python train.py --n_kv_head=1 --rope_fraction=0.75 --init="normal" --init_std_down=0.00458 --batch_tokens=262144 --seq_len=1024
Each number is 128 + 24 x the weight over the matrix's rms, rounded and kept within 0 to 255. Layers, rows and columns count from 0.

# layer 2 attention value, 128x512, rms 0.0667, rows 27-53, columns 448-511
[[154 113 130 185 138 127 137 171 123  98 154 139 140 115 118 163 151 120  67 112 104 105 118  92 157 143  95 156 177 145 108 102 115 118 155 105 135 160 150 186 111 171 126 144 123 149 101 151 118 165 143 164 118 145  59 141 124 114 119  95 131 146 141 147]
 [135 153 112 120 118 138 165 100 138 134 152 158 100  95 152 115 111 175  89 109 123 101 161 108 123  99 149 100  96 148 132 153 156 129 170 139 199 115 131 139 125 149 130  96 125 141  93 140 127 127 115 134 148 104 112 112 101 139 128 111  73  97 113 131]
 [127 144 119 113 131 108 140 123  95 130 109 146 147 131  95 162 125  90 110  78 111 105 171 122 120 157 122 145 108 129 154 127 139 130 112 103 105  80 141 145 136 121 163 123 140 160  94 109  71 118 105  98 145  88 101  93 141 129 173 120 134 142  92 152]
 [151 109 142 126 147 155 124 125 156 152 135 130 104 157 128 128  99 102 125 114  87 119 149  93 111 146 111 123 135 137 161 112 112  99 170 145 142 154 131 126 147 157 128 133 144 127  94 123 148 119 122 109 119 145 126 140 169  94 102 122 120 110 115 175]
 [120 106 111  97 124 143 124 136  94 138  59 183 121 143 112 124 142 115 143  94 141 105 131 127 114 186  88 116 136  91  79 119  69 142 108 123 107 136 130 151 120 106  98 126 141 137 156  83 139  82 114 181  99 152 117 148 127 154 118 163 153  93 151 148]
 [153 106  94 126 122  93 125 113 124 129 125 119 125 136 124 114 156 121 152  72 148 102 116 150 143 147 146 118 117 152  95 154 144 111 117  98 119 127 178 131 114 122 154  62 133 136  66 152 103 112 107 132 133 113 102 138 109 139 128  89 113 145 131 119]
 [103 140 103 118 141 118 108 128 132 176 115 105 133 135 136  92 113 115 126  56  87 140 156 122 136 159 121 141 140 125  90 158  96 109 173 141 145  71 102 121 123 168 125 140 123 138 126 121 122 116 138 102 164 116 147 166 137 126 120 132  95 113  87  89]
 [129 125 134 115 127 145 164 133 102 118 163 150 124  91 141 126 116 106 133 119 104 156 163 134 121 130 150 110 144  96 111 135 122  93 148  91 101 122 131 140 140 109 126 148 140 142 147 133 130 137 108 138 120 131 147 136 118 109 133  82 165 118 163 114]
 [145 109 105 106 105 147 128 130 128 114 131 134 135 132 167  89 143 123 116  92 123  93 193 153 102 125 139 125 129 104 161 100 125 175 149 136 118 130  83  98 163 120 132 145 135 112 124  75 188 136 162 138 124 151 165 151 157 159 104 135 141 116 151 112]
 [119 115 148 103 135 105 123  98  92 115 117 139 126 123 142 135 137 103 129 127  90 126  86 145 168 110 123 129 129  92 166 107 137 113 126 108 131 140 129  97 143 125 162 143 153 119  93  65 128 144 184 188 127  92  94 118  82  95 152 130 111 141 128 135]
 [135 133 122 105 120 128 147 126 168 137 113 117 102 117 132 133 147 141 115 111  73 111 132 137 122 114 148 122 113 100 155 167 113 137 156 109  90  73 189 139 139 112 128 156 155 130 114 152  91 105  94 167 152 120 123 167  73 133 121 111 121 134 137 174]
 [147 134 103 159 145 156 169 162 146 105 155 131  99 128 158 108 111  73 123 123 108 116 138 185  88 106 102 108  97 124 126 136 146 130 108 134 110 158 117 150  97 110 122 104 138 137  92 127 127 146  92 106 108 129 111 121 142 162 139 165 128 112 105 113]
 [105 138 139 138 116  99 136 166  96 152 153  98 119 110  99  60 174 112 105 129 141 108 135 150 127 121 140  99 129 110 148 101 111 112  84 132 145 117 133 147 143 125 147 131 132 100 111 154 112 122 143 122  90 131  75 122 154 123 134 152 115 130 143 105]
 [145 130 184 109 120  95 127 154 151 169 106 146 132 110 115 123 139 127 129 131 160 163 135 114 126 102  99 141 112 104  68 161 101 125  89 126 123 107  76 142  92 116 131 115  97 107  56  90 104 137 120 115 142 119 183 124 116 133  76 133 156 121  95 127]
 [127 162 151 175 144 159 114 170 143 157 138 129 151 129  99 154  99 154 151 138 105 115 104 153 141 137 160 203 149 131 121 104 122 129 166  84 129 171 113 131 116  76 117 139 164 131 143 124 131 127 110 101 100 100 129 178 134 165 174 121 127 129 120 100]
 [ 98  81 143 170 141 119 189 121 166 187 147 122 104 122 114 104 117 101 164 133 149 145 129 132 166 148 127 126 114 129 104 107 122 138 153 108 149 135  97 105 102 114 125 155 130 139 139 126 125 123 129 121 116  96 106 146 125 131 113 124  72 174 129 183]
 [174 125 149 153  96 126 122  99 119 107 101 117 131 113 140 142 199 104 110 141  98 145 120 191 105 121 128 111 103 151 134 189 115 144 107 107 105 115 115 124 165 122 144 125 111 150  80  56 167 141 141 144 117  90 141 105 142 111  97 124 141 101  97 138]
 [142 141 164 123 146 109  99 126 147 132 103 115  73 119  99 106 170 142 111 121 148 138 128 136 172  85  97 132 126 156 146 111 137  94 152  75 130 118 144 111 122 116 151 131 124 102 103 163 136 126 148 136 127 122 153 128 128 136 120 128 168 143 179 134]
 [151 127 105 115 115 169 142 156 103 166 107 115 126  90 126 112  66 109 105 106  95 150 139 132 153 142 139 135 121 124 133 142 156 103 121 141 146 108 136 110 113 114  94 135 109 134 166 100 173 109 151 194 116  75 125 110 122 137 148 114 101 116 134 148]
 [163 123 111 173 143 148 159  99 112 117 142 126  88 122 135  74 152 127 136 125 124 125 154  71 138 124 134 143 138 150  98 123 104  96  93 121 114 103  93 130 132 151 164 131 104 115 132 116 115 129 149 143 145 134 143 133 155 144 139  93 133 134 107 132]
 [162 110 116 114  80 144 136 144 124 155 183 143 131 125 102 176 123 152 124  95 105 147 131 116 130 136 157 128 120 143 170 175 145 148 159 104  73  84 109 112 130 140 131 152 137 136 108 118 178 122 119 137 176 134 142 103 110 126 158 148 142 135 134 154]
 [117 145 100 111 122 127  96 114 120 109 117 133 149 123 140 147 128 108 149 148 115 149 154 172 136 118 174 152 179 103 133 150 168 126 150 120 132 127 185  87 142 100 106  95 117 108 129 152 141 140 163  96 105  79 106 119  85 138 119 126 144 110 173 169]
 [ 94 141 158 131 147  85 165 103 125 114  62 127 141 134 139 153 130 110  94 119 109 152 143 167 125  89 136 162 158  76  78 165 144 114 136  98 134 163 112 105 150 122 180 185 162 121 166 122  85 160 142 145 147 119 151 106 130 109 115 139 102 110 131 133]
 [169 115 138  99 100 150 125 116 130  85 128  90 124 143 149 153 126 144 111 158 116  90 135 150 121 141  65 159  98 101 101 107 134 127 140 129 158  61 166 108 110 149 141 159 127 139 115 124 142 122 136 197 141 120 131 164  96 137 119 129 140 152 107 116]
 [125 111 131 114 139  85 167 133 121 133 113 161 105 123  97 128 131 126 134 145 135 101 115  93 146  91 112 149 115  84 106 134 142 155 126 174 121 145 105  95 155 128 125 131 136 131 153 156 130 161 121  67  96  92 146 126 132  82 115 140 150 112 132 140]
 [116 107 123 126 158 130 176 178  95 147 109 104 119 138 111 142 118 176 123 105 109  86 160 123 169 118 103 127 111 102 128 137 114 130  81 100  92 121 130 129 146 157 108 121 196 189 146 122  88 129  94 110 124 110 115 151 141 128 150 103 147 111 125  74]
 [128 139 153 102 115 119 123 162 116 137  78 149  78 110 169 141  74 142 135 111  90 130 181  87 184 117 117  87 152 125 131 106 122 163 112 183 132 113 131 134 110 146 163 100 144 101 112  99 178 123  96 154 143  98 160 112 151 108 143 172 118 108 108 119]]
# layer 2 attention output (transposed), 384x512, rms 0.0694, rows 27-52,155-180,283-308, columns 448-511
[[ 89 151 123 106 141 135 134 105 138 136 106 131 101 166 120 135 129  93 136 107  91 153 136 119 118 137 146 138 153 109 159 107 173 113 102 156 117  97 125 143 155 100 106 136 145  99 106 104 135 140 130 139 150 107 153 114 135 111 136 165 122 125 145 126]
 [170  75 165 134 116 137 130 138 103 138 129 137 141 160 136 144 158 126 145 157 116 119 125 162 134 135 136 145 140 136 142  98 111 148 114 137 116 135 140 118 108 128 133 139 134 117 144 125 147 161 126 124  95 133 139 130 126 134 112 129 123 147 147 151]
 [114 114  65 153 112 149 130 123 171 101 149 155 108 159 153 156 121 133 121 166 150 146 113 129 113 114 108 110 155 104 112 143  97 124 136 128 102 148 138 126 130 160 140 136 122 108 139 142 142  49 141 138 145 131 106 154  76 130 104 114 109  88 149 108]
 [131 105 143 119 139 125 115 117 117 112 112 120 132 179 124 122 169 199  85 163 128 145 120 160 145 119 172  95 144 100 124  94 116 103 132 144  94 100 146 124 147 110 109 140 136 165 159  85 135 138 129 165 105 109 111 103 117 161 100 143 125 150 126 127]
 [159 127 122 112 129  83 126 139 136 149 164 151 137 165 120 179  87 179 112 125 157 119 139 128  99  80 132 136 125  82 113 122 142 160 124 172 154 109 101 127 139 104 140 130 122 136  65 132 108 146 128 123 152 124 181 119  91 140  82  92 123 140 132 152]
 [ 90 136 139 117 137 144 165 120 121 126 120 155 148 100 138 153 116 127 165 143 121 141 130 132 107  96 147 165 138  99 186  97 106 127 140 121 122 127 122 149 109 160 126 111 132 145 165  91 100 117 117 107  85 182 122 140 157 115 110 139 132 125 128 110]
 [133 106 127 143 119 129 143  94  98 155 121 120 115 131 142 149 162  86 167 175 118 132  99 135 105 121 144 128 139 149 143 130 140 205  95 115 117 152 140 143 161 104 104 134 154 131 112 130 122 132 128 160 156 172 138 113 135 119 152  97 150 164 188 149]
 [127 157  99 125 163 161 107 160 134 106 160 162 136  89 109 147  94 104 152 142 156 118 134 199 138 115 138 111 110 160 128  95 122 131 118  83 151 144 120 134 110 138 128 117 130  73 149 113 142 141 137 160 115 140 116 145 106 158 127 149 121 114 122 116]
 [ 86 168  91 129 162 142 103 145 159 125  99 153 137  72 141 164 109 128 137 179 121 122 101 127 145 163 119 148 115 139 130 177  96  96 132  68 116 160 144  83 112 149 156 135 156 156 121 132 129 112 117  88 154 104 142 119  78  98 176 113 126 150  99 136]
 [131 114 104 142 129 185 132 115  93 142 107 152 149 151 110 126 127 142 147 143 153 127 161  90 143 139 118 132 147 163 114 123  96 126 140 149 115 103 130 144 135 134 101 151 122 123 165 169 100 138 179 101 127 145 168 143  95 151  92 120 117  96 133 108]
 [119  82 127 134 135 103  98 113 107 118 129 132 113 111 124 112  94 136 147 120 144 154 138  99 116 115 125 140 133 134 151  96 165 116 132 102 132 153 103  96 201 117 155 140 116 109 144 104 130 151 155 149  99  96  85 134 134 112 130 130 117  96 112  94]
 [123 125 140 170 124 115 125 107 116 113 107 157 179 141  88 130 157 172 138 165 133 147 130 110 183 151 197 123 165 130 119 125 111  83 114 134 134 133 141 134 128 117 190 139 106 158 155  82 109 132 133 124 117 135  97  87 144 114 139 157 118 149  93 143]
 [130 127  98 151 151 141 135  94 180 123 137 117 137 128 134 142 119 129 163 102 152 145  80 107 135 144 146 107 117 162 121 120 116 146 122 146 126 115 123 134 110 141 101 144 113 135 180 188 122 114  83 119 160  96 155 139  76 133 159  95 103 116  98 129]
 [131 157  72 154 159 127 168 100  94  81 122 116 130 153 148 116 131 147 145 143 114  94  52 121 127 146 110 106 146 158 151 128 120 160 122 139 172 156 173 113 113 107 147 158 155 134 157 109 143 111 140 127  70 130 117 131 130 111 155 102 102 111 130 167]
 [129  76 102 118 103 146 102  91 130  98 121 126 113 107  91 118 165  90 165 123  78 145 117  95 105  57 141 120 108  80 118 136 116 156 117 130 140  93 155 156 145 145 144  92 114 132  83 131  89 126 164 111 159 147 143  98 133 141 124 110 128 148 117 172]
 [151 144 124  92 166 158  96 137 126 101 107 127 104 162 132 109 118 124  67 148 100  91 103 115  98 143 123 138 157 109 156 202 145 178 130 109  82 149 136 124 173 181 174 119 135 127 132 113 150 150 121 153 135 135 160 107 141  95 119 123 134  78  93 100]
 [107 129 122  95 116 130 156 151 141 128 150 151 145 109 111 119 110 140 136 151 156 145 155  87 160 132 142 128 113 102 135 116 120 130 109 133 104 129 145 118 113  99 121 133 146 116 155 158 111 114  88 173 156 114 114 137 103 130 116 124 111 138 153 197]
 [137 150 135 163 114 160 109 159 115 180 116 167 175 115 124 136 109 105 119 138 136 142 111 149 118 152 124 102 125 146 111 176  90 122 122 149 111 127 133 147 148 140 127 124 124 135 118 112 105 139 144 133 116 127 114 106 150  80 141 154 157 129  82 103]
 [148 125 135 134 118 121 119 137 131 128 108 161 110 141 120  98 138 126 130 129  92 114 144  74 133 155 117 114 163  95 143 155 102 148 133  70  94 169 169 106 132 143 143 141 138 135 112 119  99 149 124 136 142 137 141  94 140 119 113 131 130 153 141 105]
 [113 120 174 139 140 135 136 107 118 141  95 127 130 114  86 130  83 136 111 140 109  97 117 143 161 146 111 134 138 104 103 103 112  85 129 151 111 133 164 145 108 141  83 107 116  75 117 118  93 163 124 138 126 113 138 120 125 145 101 154  68 136 153 120]
 [155 128 142 122 148 163 105 139  85 132 134 129 187 146  88 114 115 102  72 148 104 111 142 146 132 125  76 125 167 116 114 109 128 128 120 137 126 154 141 137  79  97 172  86 110 149 122  90  72 123  81  97 130 125 140 133  98 167  88 130  96 131 153 112]
 [165  73 147 148 146 114 137 150 130 119 128  93 111 149 184 132 143  97 137 148 119 130 107  87 151 149  97 142  88 120 124 126 126 113 108 123 135 185 141 139 102 145 137 173 134 117 132 117  86  68  94 120 123 161 139  88 138 111 125 107 139 171 107 101]
 [133 109 108 142 117 156 107 138 140 128 146 120 149 123 142 149 110 130 110 152 184 132 121 118 133  98 150 118 140 145 193 106 116 155 141 118 120 105 125 127 139 127 116 123  90 142 147 136 156 122 130 122  69 141 139 105 125 164 112 117 176 125 157 156]
 [ 56  99 135 117 154 101  97 131 162 151 125 188 138  56 133  97 116 104 119 156 116 148  94 140 123 143 163  98 114 128 152 128 126 131 137 174 145 158 140 135 141 123 131 129 141 132 129 134 115  94 118 142  97 132  99 111 154 145 154 102 121 132 127 128]
 [100 183 136 119 134 130 126 117 100 157 122 111 107 105 165 150 162 125 124 147 138 166 103 170 112 152 125 132 133 116  94 145 148 133 165 139 160 131 107 158 106 133 125 104 181 114 168 103 160 111 139 143 152 145 135 121 126 134 114 142 146 180 109 106]
 [145 115 124 133 152 138 129 124 136 129 113 139 140 105 140 103 113 125 108 135 105 149 132 142 101 139 153 132 107 147 162  98 145 107 149  97 152 138 157 122 101 122 149 138 117 112 166 146 188 118 165 143 159 115 137 105 121 121  98 125 106 156  67 134]
 [153 135 124 141 134 122 106 133 117 137 131 134 130 118 125 126 108 170 107 110 136 141 102 129 157 116 123 148 100 127 155 119 154 147 153 117 120 160 145 124 138 142 121 142 103 108 185 150 121 146 135 144  99 164 100 127 111 125 126 129 143 158 155 101]
 [132 126 130  95 144 104 114 134 157 114 140 129  53 117 144 139 136 140 121 179 109 156 110 117 108 108 157  82  84 130 129 127 119 148 147 130 158 135 124 143 117 123 107 138 143 104 133 113 148 140  96 119 127 138 122 160 133 158 147  85 166 120 145 120]
 [136 195 141 101 134 134 127  95 144 119  99 121 179  71 143 135 117 149 121  87 147 103 106  91 102 131 118 135 137  87  92 110 161 108 154 119 175  71 135 122 135  95 163 147  78 139 138 121 106 118 106 129 112 122  92  94 156 115 150  74 141 144 118 144]
 [133 142 157 161  65 125 143 152 125 113 110 116 138 114 184 169 107 147 150 118 145 147 149 110 135 110  94 140 130 121 176 120 121 155 148 129 129 135 120 114  70 122 109 132 134  78 123 146 132 135 132 127 106  78 142 136 107 107 108 144 106 113 151 124]
 [124 110  83 108 137 169 142 107 106 144 124 112 117 165 131 136 162  39 156 118 126 116 149 153 156 138 147 162 136 156  95 117 114 105 105  99 146 137 127 114 171 132 144 162 137 129 153 140 119 132 129 152 156  89  82 148 114 122 148 109 112 157 133  97]
 [152 145 130 158 125 136 124 118 118 119 122 106 162 173 161 136 102 125 100 119 129 113 170 143  91 132 191  96 142  93  89 133 155  85 105 101 165 130 139  92 131 128 121 144 125 106  97 110 172 129 163 136 134 109  92 110  97  97 103 154 127 145 154 125]
 [144 143  87 126 107 126 141 129 107 138 108 123 130 132 163 127  83 160  94 148  94 160 156 105  83 126  74 127 105 149  94 103  86  82 141 164 158 117 147 107 114 157 125 146  79 103 141  96 112 141 140  75 116 142  80 155 119 104  71  85 136 124 146 101]
 [124 140 169  99 104 138 129 120 116 119  74 105 131 113 117 112 168 116  91 110 118 144 168  70 121 159 172  85 135 130 132 172  81 146 142 101 127 134 142 165 128 143 141 135 163 165 134 159  99 125 102 138  91  89 110 127 143 154 146  88 132 103 139 156]
 [109 101  84 115  61 130 107 129 152 119 141 124 114 210 135  85 104 116 128 120 189 133 156 137 134 119 115  73 105 128  87 139 144 175 116 146 124 107 158 153 155  75 108 100 131 127 150 146 149  84 103 121 143 132 122 159 161  79  92 115  83 135 126  90]
 [ 87 139 145  82 114 141 141 169 155 181 110 114 109 132 102 133 139 115  89 103 121 111  99  96 148 127 134 123 146 156 117 126 121 147 137 156 124 136  88 100 107 152 193 130 136 118  93  93 101 163 135 133 144 131 141 135 137  94 112 124 148 154 137 114]
 [151 117 101 132 128 140 128 129 151 131 150  90 120 114 126 110 135 125 132  84  82 132 135 150  82 146 119 133 197 121 117 134 116 146 146 169 159 100 169 167  86 104 108 153 140 155  93 145 162 108 104 139 130  98 101 133 130  99 144 136 116 160  66 130]
 [149 143 146 146 102 146 147 144 162 148 145 127  97 169 128 116  76 109 130  61 139 118 119 150 144  78 113 152  80 170 117 162 139 102 122 191 125  91  98  99 107 146 108 106 108  99 128 127  86  84 146 119  80 109 129 131 125 113 114  86 172 132 114  96]
 [127 150 171 147 182 137  87 151 149 173  96 151 129 136 143 133 122 136 137 155 122 118 149 109 139  91 117 144 170 105 136 118 165 173 144 108 135 127 131 147 141 134 153 156 195  86 103  62 130 118 124 123 136 125 120 119 122 148 125 170 111 112 135 159]
 [137 171 141 109 114 157  98 143 156 122 148 165 106 129 166 129 115 106 136 127 131 159 163 127 117 135 107 105 125 157 143  83 137  92 174 106  77 114 151  97 124 158 107 161 126 147 145 116 145 114 118 181 142 144 120 126  84 120 102 117 139 154 138 147]
 [123 154 154 142 147 119 167 135  96 157 153 136 154 147 122 144 125 130 134 143 176 110 100 160 142 148 146 122 141 165 121 144  99 122 158  79 134 107 127 106 143 119  70 140 145 147 152 154 106 105 144 118  71  67  94  94 102 143 133 145 115 124 121 125]
 [141 147 135 130 129 100 103 136 130 148 149 140 161 121 146 157 126 108 156 158 131 164 145 150 138 125 161  86 104 129 111  92  90  95 122 144 110  93  89 113 123 111 137 119 137 147 136 134 118  86 115 156 144 104 147 144  98 138 120  90 105 153 115 143]
 [136 114 117 153 126 132 159 141 120 113 177 150  91 122 124 151 147 102 110  94 153 154 125 136  94 135 128 131 127 144 131 164 147 124 136 132 123  95 101 106 107 153  85 145 106  95 146 106 139 156 177 104 142 188 166 118 137 138 166 113 147 126 110 110]
 [122  98  97 117  99  79 150 105 103 132  96 116 116 108 158 100  98 132 131 107 111 143  96 151 101 127 140 163 137 166 171 122 149 141 151  79 124 137 137 115 114 125 134 132 138 126 149 164 130 134 134 119 166 138 100 163 174 134 141 137 104 125 121 173]
 [126 144 123 115 143 169 115 140 107 117 128 102 135 140 124 112 116  82 168 117 114 122 116 134 142 155 119 131 135 127 138  92 113  98 116 120 108 124 114 144 102 131 107 115 143 112  75 135 155 120 117 109 136 125 134 138 150  85 141 145 144 168 124 124]
 [192 132 100 136  81 109 145 121 159 123 123 123  87 111 107 129 168 185 110  96 114 101 136 115 132 149  95 112 111 152 142 136  75 115 128 126 146 119 114 155  66  66 126 145 106 109 116 117 128 104 179 126 158 120 101 217 168  92 108 120 144 126 138 158]
 [139 131 138 142 127  78 186 127 149 111  63 139 140  94 165 140 101 128 167 137 141 107 130 115 103 128 125 119  95 131 130 172 117 110 110 123 157 124  90 130 130  99 135  94 128 126 123 122 128  92 126 122  89 142 133 147 118  91 116 136 141 143 101 150]
 [107 123 119  94 114 129 121 143 103 102 117 179 119 126  88 127  70 125 121 114 146  84 128 145 130 122 140 107 141 157 114 182 160 149 165 107  97 108 107 142 156 123 156  81 103 110 130 167 156 132 117 129 112 134 110 162  98 165 120  96 141 152 123 151]
 [151 143 104  63 149 137  94 104 114 120 135 109  89 134 102 106 151 118 106 104 115 160  83 156 160 147 148 152 141 139 109 147 135 131 144 119 110 139 138 135 153  96 143 168 137 113  74 148 117 144 160 169 146 141 101 113 127 125 132 152 155 137  83 132]
 [161 148 140 135  40 126 142 157 124 134  97 120 129 180 109 117 159 143  89 141 111  58  66 134 119 119 157 158 111 147 110 160 113 143 140  99 128  84 133 128 107 145 131 125 149 154 118  90 214 182 129 142 116 130 109 122 122 100 123 129 102 123  87 106]
 [135 107  97 163 158 133 142 126 120  95 140 144  87 146 122 110 115 108 175  99 123 133 135 154 129 161 118 139 110 127 137 134  86 131 140  77 100 125 147 142 140 125 112 121 114 122 138 122  97 167 100 163 104 129 142 122 150 148 147  84 129  99 151 128]
 [ 76 169 158 180 120 123 112 147 108 150 133  90 167 148  87 127 116 149 174 122 121 104 125  91 126 107 136 108 175 138 103 143  98 119 117 209 124 141 104 136 173 171 144 122 147 141  69 117  95  99 139 121  87 140 114 133 121  89 101 125 163 108 144 113]
 [119 137 145 125 111  96 150 113 116 146 119 121 151 116 114  94 121 138 131 148 156 118 133 133 111 114 171 115 117 150 125 131 104  91 127 133 156 108 144 127 111 154 112  98 135 116 157 148 131 119 146 136 108 106 111 139 126 154 140 111 134 123  85 127]
 [126 175 136 123 154 125 159 145 117 128 130 166 130 147 153 162 142  83 126 147 189 135 101 107 104 166 157 170 112 116 124 153 110 129 174 131 155  97 129 116 140 146 143 154 123 164 115 171 131 124 134 137 150 154 146 107 199 119 138 166 162 152 105 127]
 [144  93 171 104 117 123 119 169 108 147 124 146 124 173 150 126 141 136  92 181 174 130 143 152 112 148 118  92 121 151 134 142 126 117 115 144 107 147 109 126 126 137 121 149 159 111 101 170 114 160 147 121 149 130 125 129 127 140 157 109 122 200 137 131]
 [138 118 102 134 158 128  80  82 143 148 139 162 183 131 142 146 103  82 158 142 128 120 162 143 153 113 121 158 122 123 151 135 130 129 103 148 111 126 161 130 130 143  93 128 128 123  80  93 172 111 152 128 139 164 139 138 110  85 131 124 110 108 131 139]
 [126 127 186 128 114 138 148 167 102  99 151 129 109 115 129  86 122 132 127  47 126  65 115 130 148 130 120 134 140 146 163 119 125 113 136 108 117 134 120 132 119 106 134 114 163 138 148 144 162 118 123 100 132 115 157  89 156  94 127 155 156 118 155 127]
 [138  99 173 118 171  66 143 153 146 148 113 140 132 104 122 101 103 178 160 137 100 108 204 126 133 131  98 132 101 108 111 174 110 120 175 130 125 152 100 137 148 125 136  94 137 149 152  83 143 140 130 127 121  95 172 175 118 112 129  97 129 131 130 147]
 [128 145 157 150 134 126 121 141 185 116 130 131 137 116 124 107 101 158 104 144  98 134 147 215 111  83 131 130 114 110 164 152 123 163 154 145 121 159 144 120 144 108 104 120 141  99 116 131 137 170 135 136 133 111  94  96 115 103 121 127 129 151 117 127]
 [ 98 138 160 166 105  95 100 163 118 130 100 102 114 118 146 108 122  97 121  94 136  84 169 135 114  89 112 109 131 142 122 130 163 124 124 151 152 158 154 146 154 135 104  91 125 140 134 147 119 177 154 133 148 121  83 105 134 138 131 150 141 131 118 109]
 [167 136 173 128 121 118 204 110 133 106 156 140 113 125 117 125 138  98 121 139  87  99 125 133 125  95 141 173 113 133  97 155 108 106 117 120 145 128 115 117 110 132 129 134 133 107 136 166 125 120 118 128 137 155 143 168 114 143 144 122 126  76 106 132]
 [118 144  76 136 153 107 126 107 156  95 151 121 133  91 161 150 127 110 129 142 113 157 121 145 131 125 127 101 139 129 132 127 115 125 132 131 139 106 129 137 144 115 116  99 133 151 103 130 100 177 132 100 137 175 120  98 130 124 154 139  84  91 118 154]
 [112 117 101 145 118 154 120 112 158 117 158 125  95 126 102 145 124 151 143 138 156 153 152 122 121 140 121 118 117  95 110 168 130 163 158 153 109 131 128 184 144 174 143 132 120 130 142 134 145  83 138 130 109 146 129 126 110 131 126 124 114 128 138 164]
 [135  98 127  67 130 122 130 139 159 154 128 145 134 111 160 121 137 139 109 112 114 149 115 146 146 141 113  94 158 142 148  87 127 100 148 120 152 126 140 155 141 138 103 121 170 142 137 125 132 178 118 139 121 114 170 156 171 169 144 108  96 128 167 118]
 [141 122 114 129 112 128  96 111 126  93 177 136 186 117 154 156 107 120 161 129 139 118 106 133 112 123 140 177 135 126 140 100 140 116 131 135 128 156  96  83 133 203 121 137 150 135 113 166 148 111 160  88 136 128 129 139 119 154 127 123 139 155 104 142]
 [144 112 187 109 102 126 119 127 127 159 134 139 128 121 160 116 114 121 142 149 100 171 127 155  91 116 145 156  86 143 146 151 121 148 120 126 128 119  97 137 155 124 103 126 158 108 138 112 104 114 132 115 131  74 154 131 163 124 111 161 157 133 149 122]
 [118 146 117  91 166 109 128  99 141 161 156 168 139 131  99 136 127 123 119 181 138 103 114 120 120 145  86 117 128 136 139 138 105 110 119 160 106 140 159 100 105 148 115 134 137  74 113 111 171 134 120  99 135 157 111 148 114  91 116 108 116 136 152  97]
 [141  79  98 141 129 130 150 122 128 122  97 140 119 135 141 148 117 144 151 130 168  86 127 115 134 136 146 135 137 128 100 120 126  83 127 160 118 134 126 164 113 110 102 143 147 122 134 108 106 132 139 123 137 142  88 129  97 155 121 159 145 121 168 138]
 [125 119 128 149 134 118 119  99 122 115  99 133 157 201 127 134 120 130 171 118 131 122 129 165 111 143 127 123 118 127 135  89 126 122 138 174 120 150 165 154  96 117 121 116 139 140 114 138 138 102 155 134 114 124  85 144  99 123 120 139 118 117 114 156]
 [150 149 123 125 116 118 128 167 140 114 132 109 133 158 132 135 140 159 127 144  79 122 145 112 166 139 130 153 117 100 135 142 145 112 103 136 177 143 125 120 182 105  76  99 119 110 142  93 192 154 119 147 135 116 136 140 111 130 124 132 118 151 166 121]
 [105  81 102 139 150 135 103 142 120 128 147 116 137 115 126 145 142  90  94 127 116 109 104 131 165 108  97 114 113 133  98 151 118 137 126 120 119 106 110 126 138 121 130 125 106 114 124  88 148 135 130 128 125 131 127 160  95 150 120 163 123  57 118 118]
 [124  99 112 139 146  96 131 134 107 133 116  99 157 163 187 114 101 113 159 111 115 164 146 177 142 106 135 157 135 114 116 141 151 128 118 104 119 102 112 108 165 141 122 124 144 117 172 102 158  99 125 106 145 114 145 128 111  91 116 119 111 151 117 166]
 [102 151 133 115 121 139  87 147 149 123 135 104 112  89 147  92 151 150 134  88 119 127 142 143 148 150 149 107 139 145 153 123 122 151  94 103 126 113 139 115 134 131 119 127 140 125 124 104 146  99 107 120 132 131 114 119 142 145 132 131 131 128 107 104]
 [144 185 115 130 125 140 147 129 107 118 143 148 135 154 145 126 121 150 159  90  91 124 151  95 147 155  86 132 161 140 168  86 118 145 116 118 123 147 100 120 124 124 135 163 138 167 126 108 127 185 132 140 125 102 126 107 100 102  97 139  99 107 145 152]
 [120 118  99 131 162 139 118 113 115 121 122 101 146 120 127 141 113 136  93 147 121  87 126 121 115 146 149 129 108 114  75 116 157 125 168 115  78 166 125 137 101 132 144 145 121 101 116 137 170 107 113 127 140 127  99 141 111  89 121 148  99 144 147 104]
 [168 142 114 152 147 174 140  91 124 142 169 132 156 156 140 125  94 136 144 143 106 100 163 104 100 107  99 153 108 141 122 123 126 156  92 141 133 110  94 134 139 128 139  94 147 144  95 120 125  92 116 147 156 102 157 162 116 138 108 128 145 145 159 133]
 [158 125 126 126 110 127 111 135 126 102 107  94 119 129 105 122 145 154 148 101 126 123 167 149 148 111 119 111 140 118 145 136 114 116 121 163 127 141 144 103 132  95 155 147 136 130  97  76 118 120 177 132 117 157 121  99 123 128 126 123 118 139 112 124]
 [159 126 133 122 103  94 143 113 105 132 184 153 141 131 150 143 142 118 181  92 187 142 142 138  92 131 153 127 154 115 116 147 138 114 164 133 148 112 148 117 134 121 120 105 125  99 124 131  89 143 163  95 114 105 111 107 115 126 129 186 136 131 151 127]]